python train.py --n_layer=12 --norm_eps=1e-05 --positions="learned" --qk_norm=false --init="normal" --init_std_o=0.0084 --init_std_down=0.00389 --optimizer="soap_variant" --beta1=0.95 --lr_head=0.0102 --warmup_steps=200 --batch_tokens=131072 --dataset="wikipedia_en"
Each number is 128 + 24 x the weight over its row's rms, rounded and kept within 0 to 255. Layers, rows and columns count from 0. The size above them is the row's rms in percent of the matrix's.

# layer 8 MLP down (transposed), 896x224, rms 0.209, rows 270-329, columns 0-55
size [107 100 103  82  96  99 116  96  90  94 101 104  94 108  93 107 108 104 107  72 100 105 103 106  94  95  91 114 103 104  93 104 101 103  92 104  89 104  99 105  99 105 113 114 103  98  99  97  91 105 105 104  91  98 125 104  97  98  65 110]
[[ 97 153 118  78 109 128 130 166 102 107 158 133 152  93 157 113 115 154 119 111 125  95 116 126 140  68 141 130  85 174 157 168 153 178 128 119 134 135 149 165 128 157 105 110 121 127 146 115 132 127 106 156 169 117 172 137]
 [ 89  69 126 112 153 128 140 178 135 122 111 112 140 134 147 119 111 133 110 144 124  71 117 136  97 139 168 129 116 105 135 115 179 179 126 115 108 106 132  98 119 164 107 122 118 119 115  65 116 172 140 117 120 128 131  95]
 [146 121 107 131 125 149 134 145 121 151 201 130 115 119 163 118  87 136 119 130 121 150 110 153 156 172  99 126 102 117 141 143 128 148 129 114  95 134 141 128 146 121 158 165 129 127 159 110  52 170 136 127 167 104 151 109]
 [115 130 134 115 120 167 115 115  54 136 181 167 102 124 162 123 115 138 103  98 154 133 100 156  67 137 128 125 141 134 159 137 106 152 158 128 122 130 169 126  82 138  84 134 119 133  97 109  83 125 124  96 148 106 160  97]
 [153 149  83 154 129 175 153  93 142 181 130 144 139 133 118 168 138 144 102 141 145  96 118 135 160 112 116  97 148 143 147 143 165 119 124 149 126 110 133 128 155 149 131 125  75 148 110 161 137 106 180 143 125 153  83  55]
 [ 91 130 112  70  67 101 140  88 126 133 148 157 115 135 124 120 141  99 159  98 149 148 141 131 118  98 120 130 131 144 105 114 118 113 114 122 133 111  87 144 145 138 168 152 121 122 156 116 121 129 124 124 108 107 114 106]
 [135 191 181 151 166 114 108 160 102 135 132 141 155 106 144 152 124 108  88  90 145 177 133 147  95 148 127 134 107 118 131 128  96 137 167 129 144 130 118  93 121 144 167 134 113 116 151 119  96 120 141  85 142 101 144 133]
 [144 123 108 127 119 126 163  92  90 172 151 158 160  90 128 159 153 160 121 106 160 108 124  87 164 131  98 115 145 122 131 150 149 113 133 125 153  91 163 100 146 120 135  91 131 161 157  93 142 120 138 141 152 125  73  79]
 [123 105 151 110 123 106 146 103 107 107 125  96 128 118 160 150 129 150 145 128  93 102 131 121 104 148  95 128 118  84 115 187 117 116  69  78 107 106 156 117 136 125 128  93 137 119 157 134 161 143 118 136 109 115 114 110]
 [124 149  90 154  98 123 141 145 145 101 126 136 155  87  91 149 155 131 151 139  95  92 138 116  61 136 143 135 171 106 116 158 116 127 149 148 112  97 131 162 141  93 103 117 153 121 155  96 111 103 124 120 104 152 122 128]
 [132  87 127 114 132 102 125 113 153 115 162 170 165 109 131 109 125 101 129 116 129 129 139 116  71 120 151 114 134 123 134 167 145 139 139 127 128  94 125 119  90 116 165 109 138 105 103 139 120 114 156  96 116 116 126 117]
 [133  93 137 163 129 120 125 117 164 182  89 133 130 116 150 140 128 121 161 112 132 171 146 103  86 146 119  84 138 135 140 151 131 110 125  53  77 144 146 151 122 125 159 122 118 144 134 143 159 137 128 153 101 114 133 175]
 [114 160 129 142 162 119 114 109 176 119 129 123 132 160 154 115  97 157 115 151 108 129  96 134 113 118 178 160 174 118 140 123 145 112 117 121  89 117  80 127  98 123 134 110 136  99 124 115 112  75 144 124 173 131 149 158]
 [154 151  82 119 168 164 157 156 173 119 101 114 135 137 122 119 136 143 172 154 104  86 135 107 129 140 146 143 141 119 140 113 138  63 146 141 113 140 123 128 123 126 171 122 135 115  99 132 118 153 101 131 178 128 102 116]
 [131 143 106 109 161 129 103 100  95  87 123 136 135 109 123 139 136 115 115 169 141 164  92 145  88 112 136 116 155 131 154 150 137  95 122 150 131 110 196 108 133 129 125 121 136 169 145 102 121 120  70 150 141 106 135 110]
 [ 88 151 147 145 130 105 149 164 150 153 140 146 114 112 135 171 106 107 141 136 141  70 156 126 113  82 125 107 126 137  98 139 105 117 100 127 139 173  96 149 113 107 138  95 104 125 123  86 164 185 108 143 155 117 151 148]
 [147 118 141 106 112 138 132 124 130 147  94 131  96 103 123 104 125 124 130  86 104 163  76 125  89 122 118 160 101 124 126 100 145 147 105 147 190 142  94 139 132 150 132 146 122  78 160 127 116 104 140  95 147 133 122 101]
 [121  98 117 137 127 147 136 137 131 158 118 136 123 123 133 130 133 124 133  99 193 127 144 131 123 125 115  81 128  76 116 117 133 118 185 117  74 157 125 136 121 106 142 139  97 113 146 129 144 133 103 102 112 107 127 158]
 [154 150 149 113 158 126 132 133 102 169 157 139 127 144 132  73  97 167 152  97 166 165 151 142  70 141 122 132 158 161 109 140 145 108 185 150  98 127 187 157 150 142 149 140 113 123 142 120 135  99 140 130 139 137 161 149]
 [108 122 124 104 130 125 157 152  91 150 182 132 207 132 108  76 131 145  95  98 104 133 162 127 181 100 116 106 113 143 151 119 131 146 121 148 162 121 120 146  90 157 135 145 170 125 134 138  85 147 130 133 152 149 103 134]
 [148  97 115  98 129 123 106 133 139 143 155 145  69 119 149 161 102 110 144  97 124 138 103 115 100 144 106 135 111 119 143 120 103 121 122 138  89 116 109 100 123 146  95 119 119 107 154 121 115 130 153 126 105 146 113 119]
 [122 119  76 150 124 144 112 110 136 138 118 116 173 121 173 100 121 133 116 110 103 122 108 120 153 124 165 109  99 166  81 155 106 146 114 143 198 156 152 136 130 148 107 111 113 132 113  94 130  94 137 151 162 181  84 118]
 [114 134  91 144 118 124 120 122 129 120 120 138 118 141 146 141 112 132 135 110 125 141 130 134 149 143 128 135 162 156 150 119 151 121 169  73 121  98 106 155  99 115 129  95  94 128 107 131  84 107 112 184 158 111 172 184]
 [117 119  83 160 155 132 155 127 101 116 111 111 125 120 168 129 101 149 117  91 141 138 120  86 108 127 129  92 157 129 162 105 157 117 132 158  61 116 115 122 179 160 113 120 155 146  85 114 146 136 138 160 148 130 127 127]
 [125 131 111 138 157 138 101  86 109 139 161 119  90 137 100 144 108 125  83 126 128 161 145 142 142 146 137 110 131 151 152  81 137 138 199 148 121 138 133 122 104  80 136 121 140  98 177 136 151 107 132 129 167 122 182 125]
 [115 142 147 105 168 110 108 152 156 119 111  80 120  97 123 158 159 132 122 129 118 102  96 153 129  98 137 186 158 161 132  93 143 132 139  68 152 172 143 139 149  87 133  94 105 160 102 125 129 123 137 143 130 117 124 156]
 [156 109  96 119 149 157 127 144  95 119 120 146  84  87 127 144  96 132 142 107 131 147 113 143  94 137 143 141 124 132 141 130 169  98 126 151 141 113 115 151 117 131 174 103 109 137 130 119 136  82  91 167 164 151 155 137]
 [150 166 144 118 138 100 128 134 118  72 117 107 151 159  87 134  83 111 115 153 155 119 134  83  76 114 125 142 122 148 103 115 148  89 151 111 100 122 109 140 147 129 168 128 175 114 130 137 139 145 169  99 119 116 142 141]
 [125 112 114  96 149 125 132 165 119 140 137 123 131 132 123 123 156 140 122 138 121  63 119 115 115 117 118 168 150 138 103 164  91 127 139 123  96  49 163 114 173 135 153 103 123 121 100  81 121 151 142 160 135 109 152 123]
 [127 150 140 188 140 117 109 148 138 118 106 157 114 117 109  98  93 139 153 114 141 160 134 140 149 145 132 130  95 143  80 104 102 147 107 132 100 151 120  74 116  85 145 113 159  81  97 144 106 141 144  67 159 131 108 155]
 [128 147  54 116 123 126 125 149 106 139 111 123 131 121 104 118 126 114 120 133  97 151 108 167 122 111 157  90 127 120 115 113 128 113  91 157 117 124 149 163 130 114 145  85 163 141 115 122 121 113 107 106 139  97 147 107]
 [155 147  45 103 130 161 113 115 154 112 110 113 139 121 100 106 146 151 103 117 122 111 104 161 153 136 113 145 138 141 129 101  90 108 135 112 116 120  95 157 140 166  94 110 110 155 139  86  92 135 124 128 125 139 184 131]
 [125 134 111 146 138 103 131 122 129 126 152 129 116 145 149 149 145 147 106  79 164 119 101 108 173  79 144 100 133 109 143 110 144 127  99 102 146 155 108 170  91 139  76 110  83 116  94 126 110 190 175 120 132 125 134 117]
 [140 130 139  94 117 134 127 127 142 124 153 128 148 135 157 151 119 144 120 139 163 164 119  90 154 156  99 112 111 121 102 138 115 133 114 110 103 140 124 116 151 171  95 123 126 162  94 151 128  90 116 138 157 147 123 109]
 [126 170  62 146 138 105 119 150 130 138 138 150 122 141 145 173 126 120 122 112 126 152 130 109 116 110 169 134 115 112 117 138 175 148 121 128 165 126 149 154 114 124 137 116 177 160 116 130 180 139 126 108 133 127 170 125]
 [143 137 174 107 130 129 164 130 122  85 121 111 135 141 183 148  98 144 155 164 121 123  89 132 118 134 156 166 126 123 124 107 163 121 121 135 139 137 135 114 108 138 132  74 102 134 162 122 110 155 126 151 176 130 104 121]
 [ 80 120  88 127 140 152 137 114 169 170 171 118 102 118 116 113 107  89 108 138 139 166 163 144 117 122 124 114 149 107 139 127 140 107 147 142  97  95 128 151 172 141 117 143 136 124  82 115 142  94 107 116 143 119 157 150]
 [168 143 148 106 151 117 126  88  75 115 143 120 113  92 152 140 151 102 131 114 130 126 116 129 119  94 149 177 143  76 133 135 131  82 121 114  68 158  89  80 111 107 108 130 154  99 148 186 141 138 112 104 159 125 116 116]
 [170 127 156 132 101 128 162 143 138 124 138 101 135 167 150 155 200 153  96 121 116 131 123 151 130 116 179 103 116  80 118 125 103 103  80 121  98 152 111 127 159 155 143 140 149 127 120  95  92 136 160 154 125 138 120 139]
 [119 143  94 111 148 173 128 143 142 130 126 119 141 115 112 131 106 146 137  97 150 153 128 132 145 121  99 128 149 141 111 164 121 150 147 135 129  89 111 157 104 177 113 140  96 127 133 103 130 135 145 117 111 142 113 118]
 [120 152 118 118 118 112 102 156 144 100 109 129  97  86  65  88 145 149 125 102  92 111 165 202 116 153  98 153 196 132 175 127 128 151 125 147 137 142 106 123 121 106 145 127 117 136 115 149 119 122 116 135 132 133 104 107]
 [ 95 136 139 135  68 104 121 127  97  81 117  95  94 108 141 139 104 130 106  84 140 171 148 155 115 107 136 107 132 120 153 127 109  92 157  88 143  94 163 110 129 180 145 163  97 140 130 137 138 144 201 138 144 148  76 101]
 [143  92 110 106 160 117 120 147 124 115  75 135 129 116 103 121  93 126 168 117 143 106 125 141 109 101  98 100  88 133 115 120 126 134 176 138 143 109 106 113  88 124 142  72  84 152 136  91 139 106 134 149 105 139 106 135]
 [125 119 114 124 150 143  84 102 114 133  93 156 130 129 135 126 120 129 104  93 164  82 124 101  92 126 103 152  75 140 110 146 143 114 121  84 168 127 115 149 131 165 108 109  83 158 114 145 154 149 135  71 131 100 125  87]
 [161 118 115 145 107 142 116 148 127 146 122 135 103 137 123 110 110 166 159 105 145 126 161  79 112 148 118 113 128 120 149 133 150 163 189 143  87 109 128  85 123 120 105 132 124 157 136 146 112  76 123 101 125 132 144 155]
 [160 138 145 127 161 135 115 131 105 115 130 107 155 115 121  73 131  99  56 143 128 124 133 135 112 124  98 111 156 143 129 124 149 145 127 113 112 165 142 139 114 131 126 151 145 167 100  71 122 168 210 144 172 163 104 121]
 [120 128 126 119 161 121 139 160 138 125 117 124 145 157 149 120 134 134 122 155 156 126 148 119  71 115 137 134 122 115 122  78 125 144 167 139 102 167 172 109 138 134 104  59 131 106 107 150 135 124 134 109 123 133 120 121]
 [125 117 131 167 107 125 108 138 143  83  95  97  96 128 125 130 116 126 119  92 119 118 130 138 139 138 125 138 169 133 146 124 131 164  98  91 141 116 109 112 174  94 145 128 132 135 111 127 134 114 159  93 136 134 118 105]
 [102 134 123 158 130 137 137  90 102 152 141 114 120 104 151 102 121 140 113  98  96  90 106 135 131 135  90 153 129 107  88 124 147 164 125 127  95 150 138 139 138 124  99 125  96 136 128  96  91 168  81 148 133 128 126 129]
 [109 103 109 120 127 139 144  93 114  99 156 111  88 138 152 112 126 137 144 169 125 168 101  97  97 114 135 110 116  90 159 168 114  93 142 173 128 126 115 120  82 142 142  74 137  75 154 110 118 147 103 143 104 123 106 135]
 [117 106 153 109 132 126 134 106 148 109 160 144 120  81 140  91 109 114 141 100 171 132 139 112 144 176 124 121 135 155 166 125 127 104 112 147 130 115 171 135 112 119 121 171 120 107 119 143  94  98  66 128 148 114 157 106]
 [129 170 142 130 156 124 111 109 114 156 108 127 125 138 133 165  97 110 114 133 150 136 145 110 140 153 140 134 150  79 159 122 140 139 114 158 140 125 144 141 132  96 122 188 136 120 102 137 120 107  97 124 114 115 120 109]
 [164 105 113 132 113 115 149 157 128  98 127 148 165 165 146 134 138 106 127 121 113 114 147 145 111 132  94 118 154 103 118 170 105 126  88 147 157 145 104 112  87 110 116 134 145 133 136 146 135  96 161 136 103  91 100 101]
 [ 95 114 130 125 112 152  74 114 108 134  75 140 145 123 138 117 146 114  86 118 126 103 153 126 111 138 115 101 132 138 112 103 116 142 139 149 105 155 117 160 156  99 124 180 123  67 100 118 111 141 135 121 160 125 145  93]
 [148 157 167 152 133 102 101  98 136 138  86 123 118 146  81 120 115 108 123 120  98 119 138 136 146 119 151 139 124 130 102 110 133 146 161 134 138 117 132 156 104 151 156 152  98 120  81 149 126 140 113 148  97 120 114 144]
 [147 142  83 128 133 127 135 144 148 114 100 122 136 113 150 130  97  89 104 154 123 116 124 116 129 122 128 157 157 115 125 168 132 102 111  88 111 145 109  88 112 146 136  96 143 102 160  90  76 128 104 109 115 170 128 178]
 [134 157 105 113 152 135 107 138 178 101 128 109 117  93 123  92 158 148 103 107  79 108 163 140 155 105 155 139 168  81  97 102 128  63 140 108 146 166 105 102  90 115 153 137  87 136 155 163 116  97 143 112 119 118 129 124]
 [118 124 103 147  93 118 119 140 167 106 148 149 137 144 118 117 126 128 109  99  97  84 117 120 127 110 137 139 116 154 125 114 143 154 174 120  78  89 118 109 117 144 113 116 117 109  90  91 119 164  70 111 107 134 104 124]
 [115 165 132 135 157 109 173 149 100 171 125 155 186 131 117  98 163 129 146 139  97 153 165 155 137 169 143  92 129 136 168 131 151 137  93 143 137 153 112 134 136 138 142 149 129 137 109 154 116 158 159 160 161 123 106 117]
 [152 126 162  86  77 135 186 122 133 134 124 111 124 110 149 142 129 150 142  96  98 146 110 109  99  94 179 105 107  97 102 127 147 140 113 142 104 127 127  86 155 116 122 132 110 131 125 144  97 138 123 129 144 117 134 133]]
# layer 8 MLP up, 896x224, rms 0.206, rows 271-330, columns 0-55
size [107 101  95 101  92 100 101 103  97 101  95  98 101  90 107 113 107 101 103 108 100 103  96  90 101 100 108  98 104  90 101 110  95  99 100  99 107  95 105 103  99 101 114 106 104  92  93  88  99 107 108  95 108 106  93  91  91  99 106  92]
[[131 122 105  98 107 148  90 126 121 156 119 103 160 140 121 122 117 152 133 122 158 150 147 132 152 153 122 153  81 116 137 131 160 113 137 122 128 127 124 143  91  99 148 145 153 106  84 155 146 108 161 138 112 143 121 137]
 [129 140 169 121 111  97 135 126 125 139 104 127 107 101 113 157 106 125 173 100 155 172 115  95 141 109 123 156 146 123 126 148 183  95 148 132  94  96 122 125  95 126  73 126 169  91  81 142 148 131 149 118  75 168 136 144]
 [ 98 137 136 135 120 190 165 122 141 147 145 117 149 150 113 122 128 121 106 119 104 154 161 138 160  67 131 123 164 136 154 154 132 141 110  68 100 112 142 115 120 139 104 110 132 176 123 109 129 114 102  78  90 147 166 123]
 [128 101 142 121 101 131 155 140 130 128  90 146 147 132 123 105  85 125 111 122 126 145 115 157 119 172 159 123  77 134 143 131 133 171 180 125 127 140 150 139 141  94  96 126 140  92 105 152 138 157 128 149 112 159 108 100]
 [109 152 133 147 167 113 153 125  93  93 157  72 141 127 118 116 128 107 133 167 136 120 142 130 170 118 134 166 114 141  81 127 121 122  96 155 153 113  73 130 109 139 120 124 141 105 173 151 122  97 137 146 122 115 122 120]
 [114 159 131 119  93 160 114 130 113 135 115 131 115 126 111 145  92 120 138 138 102 109 180 157 141 159 171 120 100 126 147 134 140 148 136 120  97 117 110  90  97 117 130 163 146  88  71 187 117 116 139 117 107 128 163 143]
 [122 113 104 125 134 113 134 122 148 113 134 114 146  99 120 165  81 133 132  87 131 148 171 115 102 131 134 131 136 170  99  94 158 110 127 189 126  92 179 126 144 201 139 148 139  99 136 102 133 127 167 129  86 138 169 107]
 [127  92 136 139 113 106 133 109 130 131 131 161  92 131 138 155 109 143 138 132 157 142 129 133  84 134 117 115 185 126 139 137 158 119 134 147 145 117 148 140  94 160 158 150 170 135 125 115 139 163 173  96 146 113 124 143]
 [124 106  94 151  98 135 121 139 142 109 107 149 169 118 156 145 103 123 113  75 132 139 149 111 132 141 122 158 141 125  92 133 120 114 158 125 157 139 147 110 129 109  81 114 115 137 121 102 151 108  91 151 115 113  99  81]
 [131 146 143 149 166 129 161  97 151 143 168 134 105 110 143 138 142 120 120  82 116 137 130 114 113 105 139 169 124 119 147  82 101 105 107 117 149 127 121 120 148 182 162 142 153 127 131 121 120 164 155 134 110 115  83 154]
 [118 117 154 116 132 171 106  99 101 123 137 128 122 143 121 134 119  95 104 171 115 124 106 117 132 138 147 121 131 126 112 117 147 188 116  89 109 126 128 111 110 129 169 143 166 164 122  80 123 100 149 155 136 129 178 127]
 [130 151 117 135  98 121 104 137 170 161 124 108 117 140 163 117  93 141 139 159 131  99 155 131 166  99 152 151 167  84 110  88 147 131 101 132 102 133 120 115 127 118  96 120 112 148 153 153 128 127 109 146 153 128 176 152]
 [109  96 143 143 105 121 149 165 116 140 134 147 105 138 136 163 134 103 110 140 190 142 163 110 109 146 103 132  97 159 161 149 141  89 124 133 147 108  65 124 136 138 157 126 146 106  89 150 152 131  84  94 164 134 127 149]
 [173 135 176 125 193 105 107 139 118 129  88  98 173 117 140 128 115 131 140 142  86 175 156 134 106 167 128 115 164 118 198  96  82  46 163 141 132 107 119 159 109 130 126 146 116 138 122 109 162 100 125  94 114 120 128 133]
 [157 102 107 132 130 124  87 135 115 128 113  92 132 173 130 111 111 150  99 129  90 158 118 133 142 112  95 131 155  94 124  74 151 101 151 150 153 117 111 124 124 156 135 145 145 152 136 138 137 114 118  84 135 126 113 130]
 [107 110  94 140 166 123  84 148 188 148 108  98 145 135 151 120 116 110 163  64 112 150  98 142 147 126 116 135 160 158  66 117 115 101 111 140 162 139 102 136 133 104 126 112 146 116 123 145  96 152 130  89 129 155 113 153]
 [149 136  88 175 120 114  90 126  95 119 120 117 165 126 137 161 126  92 153 136 120 151 107 115 129 149 164 125 151  77 126 160 156 131 122 163 122  93 126 136 110  98 159 107  95  97 148 158  90 114 121 122 177 116 127 150]
 [ 82 155 139  94 138 114 150  88 131 141 109 137 117 124 111 146  75 127 103 102 133 117 124  81 132 132 105 144 157 157 158 145 168 117  98  99 127 127 110 129 142 124 139 101 169 126 143 126 141 153 125 114 127 187 107  89]
 [115 136 159 123 114 177 151 161 144  92 154 112 151 135 165 159 125 105  97 128 160 120 146 123 108 135 136 119 122 123 123 124 123 135 120 106 116 158 151  90 134 162 116 173 118 127  96 147 125 121 147  98 115 136 158  71]
 [112 101 108  98 130 131 182 125 145 119 170 116 117 128 122 160 123 118 152 130 111 112 139 170 123 117 145 118 139 137 152 133 158 140 107 123 114 155 109 133 134 117 138  96 143 129 105 160  95 138 126 161 140 120 110 145]
 [122 142  85 171 127 132 119 148 136 148 105 124  80  99 169 118 126  90  91 117 108 130 157 162 159 117 138 129 138  95 174 106 158 149 124 151  83 118  62 159 148 126 156 139 150 165 120 126 106  81 132 114 136 148 121 160]
 [ 94 141 150 135 152 132 137 114 137 119  51 141 147  99 118 131 126 150 136 105 146 124 107 182 105 115 128 130 157 109 162 125 191 154 114  82 136 140 119 175 134 118 153 197  80 112 107 156 142 171 159 109 130 158 126  91]
 [126 170 144 113 132 143 115 121 133  97  92 139 136 104 125 153  94 112 147 101 149 104 147 161 118 111 146 151  93 149 115 110 115 114 143 141 109 141  94 150 118 113 163 150  96 137 139 148 118 143 199 157 124 143 117 114]
 [124 102 150 127 126 150 131 133 156 120 141 118 120 136 125 126 106 142 138 124  87 139 147 127 140 118 136 174 112 114 133 138 168 140 100 142 136  93 127  89 156 126 116 103 146 172 123 171  99 132  80 153 117 115 141 124]
 [140 101  94 130 120 150 115 148  94 114 105 136 153 118 154 106 128 137 116 144 114 140 141 132 160 101 157 111 102 130  90 111 120 121 139 168 157 106 181 130 185 113 132 144 171 135 172 139 111 143 161  92 119 132 140 102]
 [158 128 131 113 128 114 136 154 150 146 146 118 155 118 113 117 119 143 169 103 119 120 105  93 120 135 134 142 142  84 114 159  94 167 163 129 153 132 171 122 181 160 131 134 149 108 154 139 137 152 128 136  86  77 161 111]
 [ 84  98 115 120 136 116 177 149 119 131 133 155  84 132 122 125 156 122 123 121 153 102 127 153 106 147 160 127 123 123 128 134 119 115 142 110 114 109  89 141 138 163 154 175 169  96 136  99 109 100 148 145 107 160 170 157]
 [150 113 116  99 148 137 183 160 163  92 142 108 149 140 115 123 113 142 112 140 107 148 132 150  90 112 134 139 155 127 127 148 140  89 103 141 170 126 151 144 145 116 110  76 105 140  77 173 121 100 131  88 144 111 103 156]
 [151  76 148  94 123 122 130 110 122 112 132 118 135 104 128  83 142 163 163 142 142 138 117  98 124 163 148 103 119 117 125 132 168 136 115 126  89 175 139 116 153 134  99  81 130 110 122 129  94 117 111 160  71 109 163 107]
 [140 102 114 124 123  74 107 106 146 140  97 128 132 133 143 113 139 133 111 121 139 159 132 139 190 129 102 127 102 129 138 119 111 176 126 121 126  91 158 143 119 112 150 118 154  82 103 153 137 148 129 160  76 128 138 148]
 [120 154 166 117 107 136  92 135 122 135 162 122 143 131 129 124 139  99 170 143 109 143 127 110 137 164  92 164  66 138 122 146 182  91  96 111 115 114 128 101 144 149 115 145 159 147 115 155 148 145 117 159 120  92 100 139]
 [126 150 102 141  94 141  88  82  94  79 113  81 133 143 138 124 130 117 128 114 146 170 105  96 128 169 160 128 141 110 141 140 112 114 154 129 122 108 111  73 150 151 150 104  61 115 150 153 156 138 143 120 155 116 118 109]
 [116  97  88 116 187 140 149 148 156 166 137 133 114 140 184 154 141 135 166 134 126 136 121 185 110 171 140 109 110 131 123 127 108 124 110 126  86 121 139 134 123 137 124 137 106 120 128 154 142 158  87 149  81  97 118 135]
 [101 133 123 111 115 111 149 165 118 113  95 125 117 103  95 136 121 107 139 133 111 119 129 118 160 175 115 179 147  81 145 135 116 135 102 107 132 101  99 100 142  98  92 153 131 138 130 150 147 146 112 136 111 145 156 139]
 [ 78 155 160 142  94 118 201 120 125 163 147 137 142 134 116 130 134 126 155 134  96 125 114 154 141 160 147 143 166 108 100 107 161 104 127  96 111 144 137 129 110 174 116 140  99 135 120 108  99 118 130 134 109 134 130 133]
 [123 126 148 116 107  93 126 121  44 128 122 129 144 128 112 159 136 137 188 163 108 120  90 112 120 145 110 132 127 138 133 166 113 132 171 148 103 186 156 109 130 124 176 133 134 116 154 113  91 140 133 120 133  99 133 129]
 [129 109 133 112 159 178  77 139 144 109 130 171 115 145 109 174 170 169 125 148 114  82 131 108 165 113 119 121 171 138  83 166 135 170 139 111  85 128 153 149 118 108 136 139 109 139  98 141 170 126 169 138 152 139 112 120]
 [136 125 159 131 133 123 124 187 146 139 123 131 164  94 136 165 134 113 147  95 114 134 135 128 109 143 113 138  93 132 141  64 131 124 114 163 171 122 131  99 120 163 111 117 124 117 140 121 133 138 111 113  91  99 136 160]
 [105 149 151 149 109 129 117  91  91 132 140 136 123 114 131 122 120 129 127  76 184 114  99 136 147  84 140 130 130 132  62 159 118 106 168  97 155 129 123 131 113  99  92 125 107 107 112 156 140  99 165 102  97 128 110 144]
 [139 123 132 121  89 133 110 150 137 123 115  98 137 151 193 115 120 127 119 137 133  91 150 115 106 110 124 145 171 122 102 125 108 103 148 104  85 135 182  94 180 197  97 120 111 135 148 165 143 115 131  76 107  99 128 192]
 [104 142  95 131 116 118 151 128 122 162 134 142 102 155 103 128  94 113 113 116 111 116 168 162 133 149  90  99 149 107 161  98 113 141 158 137  91 153 143 125 145 135 168 124 124 159 107 135 139 137 112 118  82 107 135 120]
 [109 128 114 177 122  95 125 142 132 105 131 126 160 119  84 143 119 158 148 121  97 124 133 175 151 154 142 107 158 170 156 118 151 148 135 133 167 132 111 147 105 141 125 125 101 110 109 132 113 146 112  83 143  76 177 153]
 [128 130 120 148  97 110 149 138 130  84 143 107  96 114 198  98 124 127 124 132 117 149  93 131 177  91 159 144 146 141 118 109 132 125 128 134 103 139 129 114 148 119 163 119 146 158 121 110  96 132 126 165 127 114 148 130]
 [138 137 185 161 166 140 108 103 177 108 128 192 119 129 115 127 141 152 148 146  83 112 111  85 117 148 116  99 129 104 137 130 131  98 183 103 174 139 129 148 145 118 126 163 136 107  99 170 104  93 142 140 150  75 137 132]
 [159 127 102 122  99 130 130 109 155 145 122 127 121 171 144 146  98 173 110 137  99 146 109 179 112 114 131 166 115 114 122 122 137 145 176 142 130 140  99 132 162 127 130 140 140  92 133 126 136 130 143 106 134 105 138 106]
 [101 131 119 145 104 115 136 121 167 148 140 108 115 100  75 145 127 135 108 121 169  80 100 150 115 141 146 106 138  98 111 122 152 119 155 178 118 161  78 118 118  90 149 152  68 156  92 132 143 163 139 137 144 159 112 128]
 [135 177 118 128 137 165 131 145 120  97 141 149 117 160 122 103 140  67 149 120 102 124 121 100 156 142 174 171 131 177 167 109 134 119 132 121  97 109 142 157 146 138 137 188 111  91 134 105 130 109 152 133 128 107 143 132]
 [123 136 153 136 127  82 114 109 112 124  97  98 143 165 174 147 105 162 101 146 167  94 119 167 137 152 125 160 128 171 132 123 105 124 126 128 115 114 100 148 191  80 156 136 111 127 127 130 127  68 144 129 156 120 111 100]
 [111  62 129 111 135 120 123 100 118 142 130 100  94 145 130 139 160 156 160 127  96 126 109 129 123 107 129 118 126 104 105  93 123 166 115 120 107 124 100 126 139 142 100 144 125  91 145 165 116  85 112  61 131 132 125 127]
 [127 143 157 121 157  84 175 148 179  88 120 139 147 112 103 144 117 105 116 148 178 164 139 141 127 170 136 129 113 110 177 129 113 104 130 182 122 119 112 126 134 127 100 107 127 112 113 165 158  94  83 115 154 134 161 122]
 [ 99 128 116 145 130 149 170 176 179 123 117 110 127 153 125  86 157 132 105 145  70 113 121 115 108 155 141 143 122 131 126 134 116 141 134  94 158 129 131 100 125 132 110 102  88 116 107  97 123 160 126 168 147 126 146 154]
 [108 111 127 125 112 120 133 167 145 122 113 124 121 112 135  91 116 169 137  88 132  83 116 136 157 150  90 134 142 147 134  98  79 133 146 137 103 141  80 133 161 150 103 133 129 113  63 130 100 137 120 159 128 129 156 161]
 [126 140 177 181 134 134  77 150 123 116 147 108 128 166 117 136 129  92 153 118 134 126 159 143 116 121 102 141 125 136 123 150 130 135 134 106 138 170 185 143 144 127 143 140 125 119 115 138 120  95 154 141 122 126 165 195]
 [ 97 104 149 102 126 126 147 117 176 144 102 106  66 152 128 117 130 154  94 103 140 153 117  96 122 107 137 108 135 122 144 162 138 100 135 178 138 144 122 146 134 107 168 109 121 120  83 119 121 129 132 165 128 146 113 146]
 [162 112 149 115 140 141 133  95 106 160 120 145 100 159 108 101 105  83 163 156 175 128 108 132 125 153 102 144  91 130 130 138 107  88 156 148 142 136 153 145  81 124 137 184 140 137 149 133 123  95 150 138  95 173 140 145]
 [102 125 134 160 116 129 136 150  90  88 124 174 129 144 187  79 109 132 129 121  96 120 127 168  98 146 125 179  88 195 137 148 112 118 134 106 106 132 132  82 123 118 111 141 108 115 175 112 148 109 117 147 134 157 120 152]
 [161 114 142 114 140 119 169 141 119 127  79 147 124 166 160 133 113 148 123 149 160 162 112  87 109 111 109 176 115 115 146 131 113 138  81 111 118 181 140 127 131 144 124 171 106 118 116 178 129 107 159 159 151 125 150 126]
 [121 145 119  86 123 148 135 116 164 160 107  88  76 122 119 104  88 129 103 150 129 149 122 146 100 149  86 154 148 129 127  98 131 155 174 110 100 112 131 144 135 131 152 121 108 139 131 112  94 127 119  91 110 123 119 124]
 [ 92 151  83 157 123 126 133 120 113 118 179 128 148 124 155 126 173  91 153 105 117  99  85 138 117 124 134 122 127  79 136 106 132 149 163 149 126 101 111 183 179 151 105 143 146 101 101 134 132 121 127 109  85 116 125 158]
 [161 106 117 101 100 149 106 179 158 160 100 133 150 110 138 120 140 127 122 148 145 124 143 106  65 124 148 109 160 120  97 121 151 109 120 113 116 113 131 142 171 120 142 129 128  91 143 115 122 128 151 157 145 136 187 159]]